Part of a small language model's weights: 21 layers, 2.37M parameters.
Each number is 128 + 24 x the weight over its row's rms, rounded and kept within 0 to 255. Layers, rows and columns count from 0. The size above them is the row's rms in percent of the matrix's.

# layer 17 attention output (transposed), 96x96, rms 0.288, rows 8-16,40-47,72-79, columns 0-95
size [104 105 105  99  95 104 102  97  91  97  98  87 114  97  98 102 108  94  88 103  93  94 104  98  99]
[[121 133 104 131 107 139  66 116 137  83 137 153 147 129 148 116 135 131  94 151 145 107  84 105 128  99 158 141 125 146 129  90  90 143 127 101 147 156 114  90 129  93 150 104 110 112 124 102 132 129  93 147 159 174 135 165 132 131 106 135 119  51 124 109 150 154 132 147  94 135 112 145 136 147 150 167 158 173 147 107 139 145 135 164 130  96 132 129 148 178 121 108 134 131 133 148]
 [158 151 115 136 125 137 142 113 131 145 128 157 141 128 143 160 112 104 113 112  85 197  62 125 153 129  90 134 119 149 153 122 155 119  98 137 130 137 122 123 147 150 131 112 145 112 100 121 109 163 127  92 126 181 136  83 144 136 142 112 191 102 119 114 170  89  90 121 138  91  99  87 128 108 144 104 123 178 150 114 146 148 144 123 116 107 136 136  99 120 144 118 119 115 152 141]
 [176 130 154 146 141 144 113 147 118 116 140 155  85 151 120 183 135 118 170 123  90  85  97 122  81 118  99 118  74  94 147 106 120 138 108 116 108 147 137 137 143 116 108 162 152 118 181 121 127 176 122 127 118 125 161 101 141 138 138 135 129 138 118 110 146 170  99 136 140 128  86 146 129 111 158 109 142 105  92 127 130 114 135 111 133  99 108 133 111 151 157  74 149 172 141 138]
 [114 134  96 145 117 144 124 158 118 123 147 122 116 131 157 129 158 102  72 129 136 113 132 123 124 153 123 119 118 103  96 109  98 136 146 118 102 138 101 148 152  76 124  85 144 178 120 121 188 117 187 116 134 136 131 147 128 151 141 112 119 127 147  95 145 131 164  97 125 168 102 100  94 120 130 138 124 156 157 115 136  93 109 167 118 157 152 155 152 132  65 108 155 155 116  96]
 [131 153 106 135 127 121 146 108 107 106 122 177 118 141 125 111 119 133 136 188 137 168 109 150 123 114 119  85 182  88 144 131  91 120 110  97 126 105 126 157 162 115 105 100 132 117 160  82 116 120 120 159 145 160 152 117  97 121 159 106 117 138 103 156 161 108 165  85 145 145 131 163  86 114 137 103 122 120 172 156 135 121 150 137 117 119 102 146  76 112 115 122 155 147 129 156]
 [116 157 142 175 138 126 168 129 112 138 120 123 118 100 124 136 125  97 112 108 182 168 149 110 104  97  93 138 166 133 128 126 107 120 106 123 148 125  85 134 105 103 137 115 170  93 141 123 118 108 110 171 131 116 125 116 154 143 120 157 134  84 108  92 139 139 182 101 125 132 159 121 123 149 102 152 118 120 115 156 102  86  81 176 115  98 147 163 127 150 129 149 166 103 141 153]
 [118 114 148 126 111 195  76 149 161 136 130 133 104 126 142  97 124  95  93 130 134 143 123 157 140 137 109 147 125 145 140 149 114 140 127 119 125 151 132 116 116 114 152 139 105 134 106 142 138 154 136 146 162 156 117 103 112 125 147 135 163 100 130 156 100 128  90 102  84 148 156 160 107  65 118 115 144  98 142 173 116 151 138  84 137 127 104  71 104 129 104 117 173 156 165 109]
 [114 146 126  99  97 124 151 118 151 119 130 115 114 140 117 150 111 105  42 154 153 124 180 141 186 138 153 142 137 140 120 127 133 116 146 140 142 114  78  88 127 132 149 162 136 115 152 111 103 126 112 140  78 125 129 142 156 122 133 137 173 151 133 112  95 123 104 118 129 114 139 109 133 118 140 140 132 105 114 136  79 140 149 119 103 149 124  90 118 163 145 127  83 183 174 116]
 [131  83 129  90 138 114 136 109 135 137  86 113 116 194 146 132 139 102 182 122 156 153  89 131 133 134 132 165 128 107 110 142 108 158 110 156 102 135 141 105  98 126 130 143 160 150 124  64 127 125 113 122 115 164  89 113 164 118  88 123 144 142 153 134 119 104 136 129 199 170 140 130 110 115 144 135 115 122 104 125 128 145 135 135 143  92 179 134 113 156 113 105 126 127  99 109]
 [129 116 138 125 132 139 154 126 163 130 137 143 130 107 141 106 102 155 152 138 122 115 160 133  98 143 115 138 154 112 114 132 103 110 106 152 102 136 148 146 156 144 106 154 119 148 152 153 130 142 163 144  80 178 114  80 139 159 136 103 174 149 162  96  87 152 117  98 138  93 113 107  96 100  76 142  80 106  94 120 123 103 162 115 145 177 103 139 123  96 122 138 143  96 159 137]
 [128 131 106 110 119 111 123 130 133 104 125 100 132 162 130  76  97 157 161 140 140  79 184 127 144 127 145 104 157 113 134 121 129 149 136 152 108 145 137 119 127 138 157  91 135 129 134 130  89 138  64 105 130 113 119 148 143 120 127 149  80 114 116 122 140 175 142 139 178 140 148 114 140 169  86 120 150 109 113 154 106 126 122 172 132 133 156  88 151 155 140  82  83 160 115 107]
 [107 129  92  92 136 139 106 101 103 154 143 134 145 164 116 104 137 130 160 139 115 122 139  71 158 114 106 192 136 121 105 140 127 125 125 143 112 114 103 116  95  89 126 172 149 174 120 146 116 148 118 140  69 150 103 170 185 115 128 130 129 159 119 125 138  93 149 129 140 134 165 133 102 106  87 165 108 129 133 124 106 145 118 128 139 136 161 115 134 104 159 130 160 106 124  87]
 [121 138 133  61  95  83 162 118 131 134 124 131 119 123 137 134 139 150 172 139 138 138 146 139  95 100 137 129 159 175 103 150 112 129 110 114 127 122 164 137 148 135 133 156 142  85 103  76  86 159  76 135  98 143 120 152 175 141 150 132 110 148 121 183 103 126 146 126 150 124 150 163 129 157 141 104 119 124 104 131 135 151 112 105 114 118 115  89  63 113 146 118 125 131 141 136]
 [153 120 115 130 107 121  90 102 155 165 150 120 149 171 127 127 134 103 144 131 117 143 145 121 148 171 150  82 103 120 167  97 144  98 107 134 114 184 109 134  99 146  90 148 110 134 129 138  88 126 150 135 123  50 148 137 131 111 116 111 109 135 124 128 145 147 118 153  92 164 124 107 126 115 108 174 157 117 111 148  82 132 118 145 134 120 125 115 187 143 151 136 125 158 108  91]
 [144 139 107 161 100 106 124 125 143  81 114 181 145 154  99 120  82 149 204 108 124 134 144  79 160 127 124 143 103 123 115 156 120 145 145 102 168 119 115 118 134 172 133 129 103 143  90 154 134  94 104 137 111 155 128 124 122 114 152 121  82 114 107 167 146 135 123 101 126 114  96 124 144 158 159 122  94 128 137  95 130 118 120  83 151 158 130 131 126 129 113 125 138 175 164 124]
 [165 142 142 131 105 116 137 120 110 121 116 126 154 112 124 141 140 150 128 100 113 125 116 122 152 101 145 116 130  93 134 186 126 147 112 119 161 119  95 124 115 152  78 110 167 154 123 127 114 121 123 101  66 115 124 157 155 180 117 117 155 135 150 136  99 138 121 144 110  92 122  77 116 189 175 120 130 126 115 150 143 166 141 145 138 113 142 155 111 105 168 136 116  72  91 114]
 [105  90 119 120 145 151 147 137 104 129 127 111 123 127 137 124 141 143 184 108 161 163  93 110 147 102 133  79 137 118 120 131 116 155 160 151 128 103 110 122 123 135 141  99 118 113 116 179 137 108 107  97 133 154 152  81 135 143 145 121 116 157 106 116 154 100 180  97 133 135 170 156 113 153  99 138 126 144  96 155 168 118 126 157 138 107 135 106 145 136 111 111 139  68  67 157]
 [116 132 165 134 138 140 147 108  76 141 119 127 142 151 108 141 161 110 127 115 143 151 161 136 124 115 126 122 124 105 133 124 157  90 137 166 133  81 104 137 118 162  95  94  97 126 123 107 133 132 136 117 124  87 109 136 161  98 144 125 162 194  96 179 161  92  98 107 158 129 154 111 110 166 103 158 137 114 141 112 143  94  89 116 156 112 146 110 137 129 170 149 119 116  84 136]
 [125  86 140 128 139 151 115 127 150 119 123 127 125 109 131 130 149 117 130 115 152 112 161 115  85 148 125 152 111 109 130 142 104  96 100  74 137 125  75 166 121 132 146 138 107 161 131 130 164 118 138 140 117  82  94 147 129 126 113 144 130 143 156 178 112 109 119 136 109 164 130 179 172  77  92 130 135  68 140 119 141 106 122 151 160 128 131 153  77 135 112 140 153 120 167 165]
 [ 93 141 129 124 134 109 121  96 133 123 137 100 154 101 160 122 139  85 123 133 150 170 164 174 139 151 134 100 150 167 116  94 124  88 156 127 141 123 153 116 150 155 153 100 114 124  94 145 110 102 124 125 194 103 133 144  91 139 160 104  86 136 142 138 110 115 143 122  96 153 129 123 135 172 139 116 127 145 183  96 122 125 113 100 126 128 123 112 137 101  98 181  87 100 132 141]
 [147 111 136 169 176 150 112 131 138 126 128 118 128 120 100 125 119 120 157 101 127 133 117 120 151 110 140 126 109 152 187 134 126 119 146 144 143 122 140 110  93 122 107 148 119 121 155 191 109 124 127 129 116 100 177  73 121 106 121 133 129 141  96 101 171  83  77 140 118 112 110 110 152  85 161 150 128 142 152 135  99 131 155  88 148 117 113 118 184 131 175 130  86 117 138 120]
 [132  94 123 147 195 120 134 152 118 105 153 122 108 114 153  97 127 155 154  69 102 107 124  87 130  81 114 157 110 149  98 148 137 167 154 172 112 109 133 106 129 153 163 169 137 143 126 131 145 157 110 107 100 126 111 134 130 160 141 151 138 132 173  86 124 128 126 147 135 109 111 123 125 176 100  85  92 126  95  92 171 132 111 110 141 121 127 135 146 109 145 125 123 110 140 140]
 [ 99 103 107  96 126 148  98 124 132 156 121  66 130 139 132  96 166 128 154 177 138  76 129 146 107 143 149 108 122 125 134  90 127 129 159 139 104 143 149  83 146 118 141 137 109 117 150 133 135 155 130 111 155 167 116 105 132 115 106 137 156 154 148 132  91 145 108 158 131 158 119 138 123  92 139 174 168 149 133 145 127 162 171  85 118 139 125  65  98 112 129 121 137 124  90 115]
 [126 109 141 123 118  90 194 142 110 117 106 108 132 113 111 134 121 157 183 125 132 113 134 132 105 112 100 131 137 139 118  91 137  77 147 149 129 104 127 161 121 149 107 101  78 114 155  95 151  98 136 121 133 118 159 101 113 110 125 139 105 152 144 106 124 145 194 121 204 152 126 124 159 153 160 142 130 150 131 104 155 110 106 106 107 133 119 165 147 151 120  96 103 129 116 149]
 [143 174 110 138 158 113  74 144 145 126 129 150 133 112 128  95 108 158 156 145  97  97 136  88 108 124 105 151 139 105 151 116 109 123 118 101  88 162 158 124 114 151  84  96  99 139 119 118 148 125 157 167 130 133 116 156 142 144 116 123  99 131 149 141 133 144 107 164  77 165 121 151 100  86 116 113 124 123 129 105 166 114 135 100 149 144 145 174 139  89 122 127 193 145 131 118]]
# layer 17 attention value, 32x96, rms 0.141, rows 9-16, columns 0-95
size [ 98  98 101  92 103  99 101 104]
[[ 85 144 105 133 118 180 180 132 125 117 135 150 108  96 146 142 170  65 128 137 147 106 142 154 190  88 143 112 123 136 101 122 129 118 147 100 116 133 184 102 113  93 110  98 127 154 178 125 126 109 127 105 152 134 123 150 123 110 144  94 130 117 145  99 116 144 143 160 126 131 151 115 133 152 104 151 164 157  93  89 156 122 103 137 143 168 104 138 140 111 125 118 133 140 110 121]
 [127 120 113  96 108 152 149 136  92 127 102 142 169 122 130 121  69 128 159 126 116 139 125 139 142 134 153 145 153 118 101 148 139 108 151 107 124 110 124 109 150 160 121 138 144  89 122  65 176 106 149 120 121 150 135 102 111 100 154 119 110 154 123 115  97 184 141 190 121 113 122 141 159  99 114 111  99 139 108 159 115 147 124 150 155 153  88 152 149 150  70 132 143 165 130 122]
 [ 99 125 117 102 163 155 140 106 112  93 140 137 139  96 107  86 125 162 157 123  85 141 148 105  95 152 126 118 108 139 146 152 147 125 116 122  81 126 130 142 108 145 143 102 136  81 187 159 153 137 157 104 137 116 114 122 129 105  84 108 112 126 124 188 137 115 171 158 141 118 117 138 133 172 112 151 126  86 119 172 163 136 149 147 107 107 123 161 123 109 145 168 147 124 113 109]
 [104 131 154  79 108 127 169 143 154  99 138  99 126 150 141 104 111  85 116 139 138  92 150 127  90  95 126 119 153 170 145 112 142 121 195 141 110 125 140 143 133 120 108 126 149 123 172 120 125 146 143 137 122 179 118 102 143 129 146 150 116 164 155  96 148  91  87 125 115 123 153 131 137 125 117 165  65 135 120 105 135 129 137 149  90 148 152 134  90 102 150 111 141  93 146 160]
 [155  81 152 137 122 147 105 109 133  87 126 100 112 109 141 129 117 146 162 150 115 159 113 171 129 105 102  95 132 150  94 141 150 175 116 131 107 120 138 146  83  94 179 140  94 129 109 155 114 178 121 101 106  96 141 143 129 139 107 105 127 190 118 105 150 119 123 129 128 145 147  93 105 125 133 157  92 127 111 138 121 155  95 151 196 116 141 121 143 134 106 139 128 149 126 153]
 [119  86 135 144 122 145 126 111  90 158 137 150 185 137 116 158 111 150  76 109 116  85 123 124 139 125 140 150 142 134 138 138 188 174  83 101 132 144 155 132 163 125 109 122 155 108 118 123 165  90 110 141 146 170 106 153 136 104 123 126 118 100 147 154 113 125 110 130 126 110 111 139  99 140 153 120 113 138  82 149 131 124 112  92 140 115 125 102  99 134 130 175 103 109 180 168]
 [148 109 101 160 155 164 144 159 129 166 122 128  94 149 145 118 150 108 135 106 104 101 134 143 121 171  99 158  87 128 165  95 124 113 116 118  98 107 152 145  97  84 152 159 139 130 149 139 133 121 100 129 146 128 175 132 119 140 117 145 163 127 144 135 107 148 152 149 156  58 132  80 141 102 142 144 109 148 114 134 123 116 101 169 158 104 116  86 100 120  90 110 109 126 147 153]
 [151 138 121 115 116  91 108 141 152 127 119 125  95 135 123 102 167 109 117 145 144 166 128 148 136 164 132 132 112 107 120 136 137 114 146 114 163 120  84 109 112 100 100 128 189 152 181 148 118 119 111 134  97 133 109  86 144 155 111  81 112 128  89 139 128 109  93 133 143 101 103 116 130 150 108  93  95 100 132 110 155 116 154 157 125 180 149 131  95 167 125 158 143 146 127 186]]